Part of a small language model's weights.
Size: 4 heads of 64, MLP 768 GELU.
Architecture: LayerNorm before each block, learned positions, biases, tied embeddings.
Each number is 128 + 32 x the weight over its row's rms, rounded and kept within 0 to 255. Layers, rows and columns count from 0. Numbers have three digits each. The size before them is the row's rms in percent of the matrix's.

# k: layer 8 attention key, 256x224, rms 0.0893, rows 43-63, columns 0-111
# q: layer 8 attention query, 256x224, rms 0.088, rows 44-63, columns 0-111
# v: layer 8 attention value, 256x224, rms 0.0933, rows 0-7, columns 0-111
# o: layer 8 attention output (transposed), 256x224, rms 0.0744, rows 0-6, columns 0-111
k43 104:114109147081146161166120125146151114161120084094118152154071168085183102159107140166120184178168099120059179104099164177128119155182070203115120120134086120123125157134086089086136129209112110172148187098069115160164147132077100159112151081074168133128157168062131122077164118103139172151128154122101171166158082169227166172140092139151
q44 106:101133142068117123108143115116166134110104120145133115095114127095129159182152137100174109140075115153114114094090122120167105132188158183178152161166088168102113086122072192133067096112144118116148124129155091109089138111184094139113127129146102127061121153138106107165108158121095166139165147098066126128084124137152069135127152190128
k44 101:111111086121106104098141145123185092137086049142100125158151150107122157140132197119115136099111072098113075070144114178153091127110195158163116093186161123151169123158104166169101124136155114148128080160109113131087158131154182068109123118103129199165130121126144163182114151091112169140102133084113184127069091059116154104154200177141
q45 105:146127114189069094138128129024154114146131150149110134171076103128118180201141154056089121126154105120211176208104116152166125087170095120151166122147155081152081140085140157119126140080138109136098143069130175111133095167099102096121103095158133159084167077114171103139111157153183107197123119102149127158126106081140134123130131108141
k45 105:119181141188130086071139139084131181136043133090115135156070151180132091139129126142153137146141142164140164130106114107136049165148077079152132139145138114142095119081145196076177151050160120159154101166148196150124083122093120093145132156133145079109153175109164124145069173109127125121095132054165156131097107099130147135180125144167
q46 109:123135129136120191124175187067066114098130124153128126107071124117171150156124111114093152144080149098207153152148088194142143106124152081150089170095162135102093149156101185100172072101158156152149170101138150109108113112109109104115161169133119148124138107116161195142153159126112108161139156079163082144127085105157182167128084116142
k46 109:091154061109136135178126168116115130138118134149094114116133159082139125093100130154051143154127140111169131179092086192215140094118162141101118130102145131088136087112115115119127097103163159123106132139173132119074128096130091176119130203135132110135131142145160140152135165166061143157126129082094121186167102095168096167074077130133
q47 112:099156139086157103100106097119152101133083144120092123152101118143091149130147151113097136109095113093106095106158134155172114170104155196106153109100133082145198118137073218057128121139111124160124132072133129114191110195192112164156069164110123101083121125125153111163150127170179094122078134168126133180148135100115133139084096148092
k47 111:121145166112164149081135089112079136137147105114116090087101084153049095138183119145133184132139112100144189100082146165143091140090089160135160158087213107071153119126047131130100127141128104118153108154123117140110142149131125131139132110104150167170106151159113032084121117116133118135123123105129137185138117109194117072120175133125
q48 105:086101123121123153088103060162173091129154124199125134152102091173089153074108075130108109133158163115092122125150112068115134139126160139158167127135118170126089110132212181099111128181145149117049095137154149178165134146127101101113180147100054165145124143106167111071126135099164108134082181090145094102128114116128156048150128124095
k48 101:124072145174058189097142096174156091127119185228107146114121063143114122105149074170154124138166099120126107140139119128145139134148159160147115139125065061114144115180136113074145127137159153091089139155138144145157111170208149149088138112151100108106132069103183169127158151153137162176105096182133096148122118170122149093112166090102
q49 105:119132053145184077143186117094172101102107152153124141129137110110171069152151094070123103122116119136158029150101153129145111126109123132062126188085072138128176197105115170170073161181162081137170173080131140082130073087060142166156136109106096151141138142117141136095153100160142102143139170108136131171109151086132052094156126130108
k49 106:157155108093185118133102134139201146106121164102152109141153188105124071154097070094140136107062120148110068167114201125101139148096131103102120157151116123136113114101121144153143138115176097071161055113124143101139111119077124172125141145138151103141157111117141148115189104107137082114093127118100117130119106141177086135132151104153
q50 101:062062156142105110060113100173136142102085083110135162112138127112193148134195145157109162128187110156098097143160117144133125076104157098180121124132129184080137127127089103184162100124137162037127077136141099105168098187148145093142115057055187132145169141107111102161115092135134111096131155126106181138094132112162180094126109133121
k50 101:120135154162161119112104156149118160116104096105141160115132111204074081167164152196126077113161155143169098131112111096122110125144162132093107149177189113109130135180168144125074092080130151106186096084077155117116095134110084183103067096093098135134105100127162119133168132172124176096168138219138121152184190162196148086143119125067
q51 096:191110076152088094108194126145127098154101119102136055132171139099145163120129139120137167151093112124094132111135145149138152149129138145113040146150091076144105146185083136124146150133128146124089128111135098158083144055153058144148099164123146126181090154108077149146157095115153017112141124096149129132149139135128150133123134147153
k51 095:144122146121129185099138181144168224141109104095142105157125113078156162083135156115096128098147086133174105140111162209148129066130100099050121203110181141159169154131031090109162148140081157077177086125099138153095123105203097082127176125121164166160115087102094122130132111124117167108118138146113102158130072151110092137095152149183
q52 108:107132150113162121072101114142169138138145114160213073107144125109160121120127130117123146077088150168185096077206177120113078154128138145161167134136140044156069115147095131116199164146066139033120201114095098128160131163130123164114113095115119087144087155138167049132099119101140109186125077181145141074162084153174105131138192135123
k52 109:150154150179125164124145112099153121124134162083190155141146129158192096192124115109124150157113120144134125021120163092120091172119118178200127127141098095127113151155101105100129134139069114097114172088126078142131174146157113091159103083080099145127084119109049090152122066115145083113134093173175170180163152103065091179110148133048
q53 106:123126090137074140189133135076128159068197142162157161089080155166154135144142096116128150067098095071145102185120204111070140107085157150144130098043189156068145085145086115093164135067138161128191106133154090114097086183126115118155115136155148118125119157148121144135121191181111127163092160130118180140114162131148197155100159148105
k53 101:124148106130144085154088137069124091077151107117138144119135125147096154172095114133145095086125140111119106123092144095164110064096113164101113128136087152094123175136103224067098082171099155142122164154154170130065092129172102083109148098150185025172134114183136105129126173157142132152100141143142197185142088090206105122147114214144
q54 112:166090140111140161092126081127148164123087150091099121096113143126176072087117153114118133153157128124180110155164168082124157139090138119156135103165114105053079153125108174151125173120137122172058143092157145135129135177150140069103168127139150111112132184111127135134099125110149102142150140076080128095166086122073124065121148087127
k54 109:128069082095125125133110170113172095065147086148162101113120182166166108132082106200179060155166135130162144130084124077116122173208162146106092131116123167146087128122169146135115168122144120174132189136135188135120124162132116113160171050167144098090145091093058164135158153122132126128129096109122117185143104112126132091167154134085
q55 098:197155170122155146171092132103093135075102090171145172098130134100085144175168145076094177095125118163131114197116070124152156101144093202149086098133153120133148108134100135183112191084187154108117089150137089092146159146120137117109142118131093186171123090110134134174131068099142156049139156092137131081163124116159142157145131133066
k55 096:131143123132142088110143149109095103073106090094156160115143171091090204107176111169122168170084089138115121152166174097109164112084146138101130108172150174160141092160103107124106124082131114086106131169073078087084141112096147192060094167100046096086174140160166150085093135157126160096147138107134179110122118093179151129217129139137
q56 118:106114119120119113161120071115135101180129148166115161082088118100116157114119152157131105138159164100170184136081120174154144102101133139120106130126149075104224130182125167142136140144129117109142110149106119157139096147187080170171088124121124109134142126080098169162092138114102151196116177169147136079110154146208081130104107167148
k56 110:090124121088133159070091114176156127136065151107088068080146077181077106102147107062085122162109154195114123123104090111160117099168170098147201133145157125109154143121143122149181114161079125156096083144116115107082153117115124155174104177090155132125097157161114105070056156095149153149182138101137093144084123192153199123183150147159
q57 104:114117136150131130128089113164122135160108188128104107115178113167094153085096108118134157156145130062119090097108112126152119173078127140114099067161118114136139142169156157117113131137120105108133131186158177133061104110203175105103150090157122112133064115143098088075159130117163118105192122089135150242102155077119157082149135059119
k57 104:101107128164103112069104123121092151155095092102141129099092149176159162130113111106096123136080105130089087098181142162098131130099121128085188085154110089094134110156120149099088162139139135134154161143126138113193075160136063100154125142111128072112151098142116132206121193093128088153089153141117101203174140112164095066155174076121
q58 102:144080098171174071153104121148059110123093112087157147066130107162116108165148206165085129143112135177104172168089129058078148145115162144112129208157163101142179185133096156086089111162139124095121127103147112113144165154089146140120135116035125084140098093143134123077174080112162214115094099151144177171138120117137116101179157141095
k58 097:123145169156133140147129129101100082069098093122145150128135134126088136117102094097158145149078117136109193113104108110147155128132159102127129059098131151116120093141190179109129191197200156079137078157090108103148084096060166149165115111135106098163102081151118150150178094068173108095110092138122145103155114099157136128132202148118
q59 104:108147077118079087159067153147128121130117104103165116171119178133135154124159134089060106062083091099121162110116098145137142106103098147170124180095124216140171128141092151129123112189190095097099140124100088131121116136215091115134080175167135074154090141127142115159157130164080125085153180154167127137198163101154106146038102195152
k59 102:158132048186159129146155099117119126162156123145203128117096062166125162104119107113117107088174167114206149072143123125130124103070150173161176148174094128120145155136144115116129135134127150143153105121133065107112091084114112150138098141127124176174125092134105043106165127109093091160132140063172225141140125128194062176133134125122
q60 101:157118091117159130170128131122079100177149106137065162121137139107081157128154085099127172086118148120114134097139141147178106145146147082056160159100079204136165092139153152135100131075154123080147155129135135128162144129084038172115078135125149085157167084131206099082134151139085104130102193084109138115138150099174082062095164112070
k60 107:092092106176074132165100085137123113166176111124093150122154163176125126170207116103129060091131162180094100123119114103149088125113151147197141084097108178143086148113114164118122155128110197145145117193135146110133125118111121122099100127124083156107139078205220128104191104097103107143105174101129183123122079145105098060130102083124
q61 108:100136137149125169157133107118137155182113073083196103158148146116156130066169098200147145156093111092104119118128157118166094122154111164140129140130142121118102105100191195089149168195173069105094187191193119097140103139095134093138125137091128053167120131101123217161132126174148165131134072153140141219117070131109137105136129145078
k61 106:142109100113122126140150120139077204143126114143101154076157126140092121105132095093078162111142093093159131149112115114174121154142178160164153093207134114117114128113189099166145179148170105099103154128118143098111114127094143069121204111065162126136103073161163143136171100112165171106202157133176113146207150117167125118142092128114
q62 108:132080096116171148153113117130147126229168174145113111147131107137084132113158108120159159133133111126099184110074115077058166187136087136107123132153088131101133111112149040115159130082128138175123133152210140098184118132110223129157136093065088131139125090136116105107110139087142098097128117136111169160111077129073084070129148114076
k62 108:149137139122125160132108100132144136107175110160103145088098097113074165118075123183160077143104087166105064101073151108143135096148115158173193177123133112157145038147190075101121135130182126165118081159099105120170157123083184080158119132091164138115078102134151152161147161152181050105128159164152131096137180120126119148104124075128
q63 108:117132137162122066096180160145107164119158099146116122168153149147125138114188161194108148176100143166120097124148070134125158107091114128088110142138114062108187141104146046122130084159093122065156107155129160118140204114193090073178151151096062126162090179104099088121129062159117099119118146138135065082145114126131139149066147200152
k63 106:098109174135158139132133136133163114187162128114127155162104136123053146114198126187100116159160122135147103153166167113120115117131141205036144122168174101095117171123149088118095075100105168108187092157093084124154182170148111082125157126126140118107147134114054067090123103109129140094141025125110057114185159104163120133101169125181
v0 111:166158158123112165124153229187134114138181097100153131081095160095134089193143126085118107153094173108112097064122191160138080154161210111119098121147150110105120106130080099138157128096115146130158112147153125083077135155175191150071116108126127110135104094076202121143185128110061174066126148136134095160090115119133112095140088137108
o0 111:112186101154135084146082053127146115101126135091155147216097164139124136106116076108132121063148133162114115158087139077141161145106099157132129115119119101151115135157125091130099114147143094141091188123164129122141120133140119129090098143185120143167072193157082124094117175076214073136098144095140177065136119131132120186111125119159
v1 104:180133123112135126100098096132121125109155124182093179155147143125146096111156082148119110182144145135138106096143162094110108133109122152161102101211131126140104118151069109101130108159135112126099108101129105066168160145185115110153095096171141114123093085172076126199199107116137107146221175125083140092100138117114094139127092147162
o1 106:140135130159088117165179133083111105199131141094095097070157096150172125170164154117132173110048188134108122084143097132163122132151121075177131141058164118198075181116124169165130210017123149143188133144143114113097079177105110176146184169125090146093167128152157158097091132085105106091111129135142104170128130131140098111084179161158
v2 099:134108109081130141170111157124147134118118174087091099155125162102129172199145155093137162145144154112152159128120147148145064158171097147166147123125137163155091109122111141117120106155143152084145088126173125200122098116159129103083135107124137128125190130200122103112151170112190137120067138124164147080143114081156133130056116120173
o2 100:124157112139196098164122147145135081135170085111126116142096046169134118137142143190126134080085049113123115122097115149125183116093164125105138138177071124107128148103101164102133179094094158102087144141150149121089125093120160097106142126131161166087130103066173099087103104131090183161156106111099161048137135148120144117148175132128
v3 102:143118099156129162132124052124190184121124119149098157112157110158147139112184119162108097115045143105115145178134140093121115144160120135141113188099079117105113133116171085120073167073100097172140128132063145165120134097095119165172135162118132109126134134164133205154169143092148083131102146095120088114156096088124087135152187147095
o3 100:116167111192127134160116217105113071109169090156138158091141102204143150108121104131109099160123154102156169090140094149131145100107101171104144118103147140168185188119103086143131137134109111095063104075199154041130193126111138123116112086153113146091148138114114093165125044172102118098063151115132140046117176109156091135115062130146
v4 104:139118147142095138120116117152148053114154185149141199167061070160155147104139086152144166160159142136097130111132126099149103123076095139134108171104164113159171127131106094159157156107157039106105109130126131187090135138114177087141092087165104163111091090119118115111167168123149095069159166163121182175109156160110097122165144097093
o4 111:136092168106084145161149174114081154092088083075137079127165184145116127123148100100152076105164124204121108168106095165106126120164082081107092125129097141106073072116134154145145127114122135158185144142157095099195086144119141200108122160172119086101142123102089150124148138061148077160180167122183123218075098063120126123069070110103
v5 111:111107123118147144137136132092156107136112114188146094085203142103133193150120094116087149199181135131121148115089176114082098097141179115093106164156130173138129122137133092083119105117135115184064126166182069162133117110168083123113120080117161122186134158130121146148143166131105139086107157114085133152077128156160114110154137054044
o5 113:140161126115086112129132141126129103132161096107098156103084119137098094196150145138156096112165118110131119116135103137124109121144117131156178076048142098093127137131123122144129149120113110137165133131124122104131193165132180180115098102143096095121108065146113132138207103099150103156112066158141126255159121076174122134109140135149
v6 101:072092108179166100175130145138148142092142127097087139121159131119070137135193083127116143114138133103098186155168135141057152091108119105114097136130179131118127165138138147074206073141154115079220129146164082148123166152143118102155123102154127144147126131165126124099143169151111082133146152074074113135128137144096122086185112103059
o6 103:171142139060105088147123108076103074125139103143153161095120137171184161087124131177176151094185136124191083160030125106172121154143114164121146092160105103099173096163098134124111171068128143121128139085123122113125076158116127130080129083085099140099177145154062182139136118149124117141127172110104155164153103110151149114161117182182
v7 102:107147152113159140144128115136151102202133096155091184071144085141130155130175168140140086166162115109111113169095169114185165082109126087125114128135108121150128130131167160106135142155034158075099107069105118118122098101117171097154106192206115144122126201092140120088106164067170165118150120139110108134115182136093156064088143133127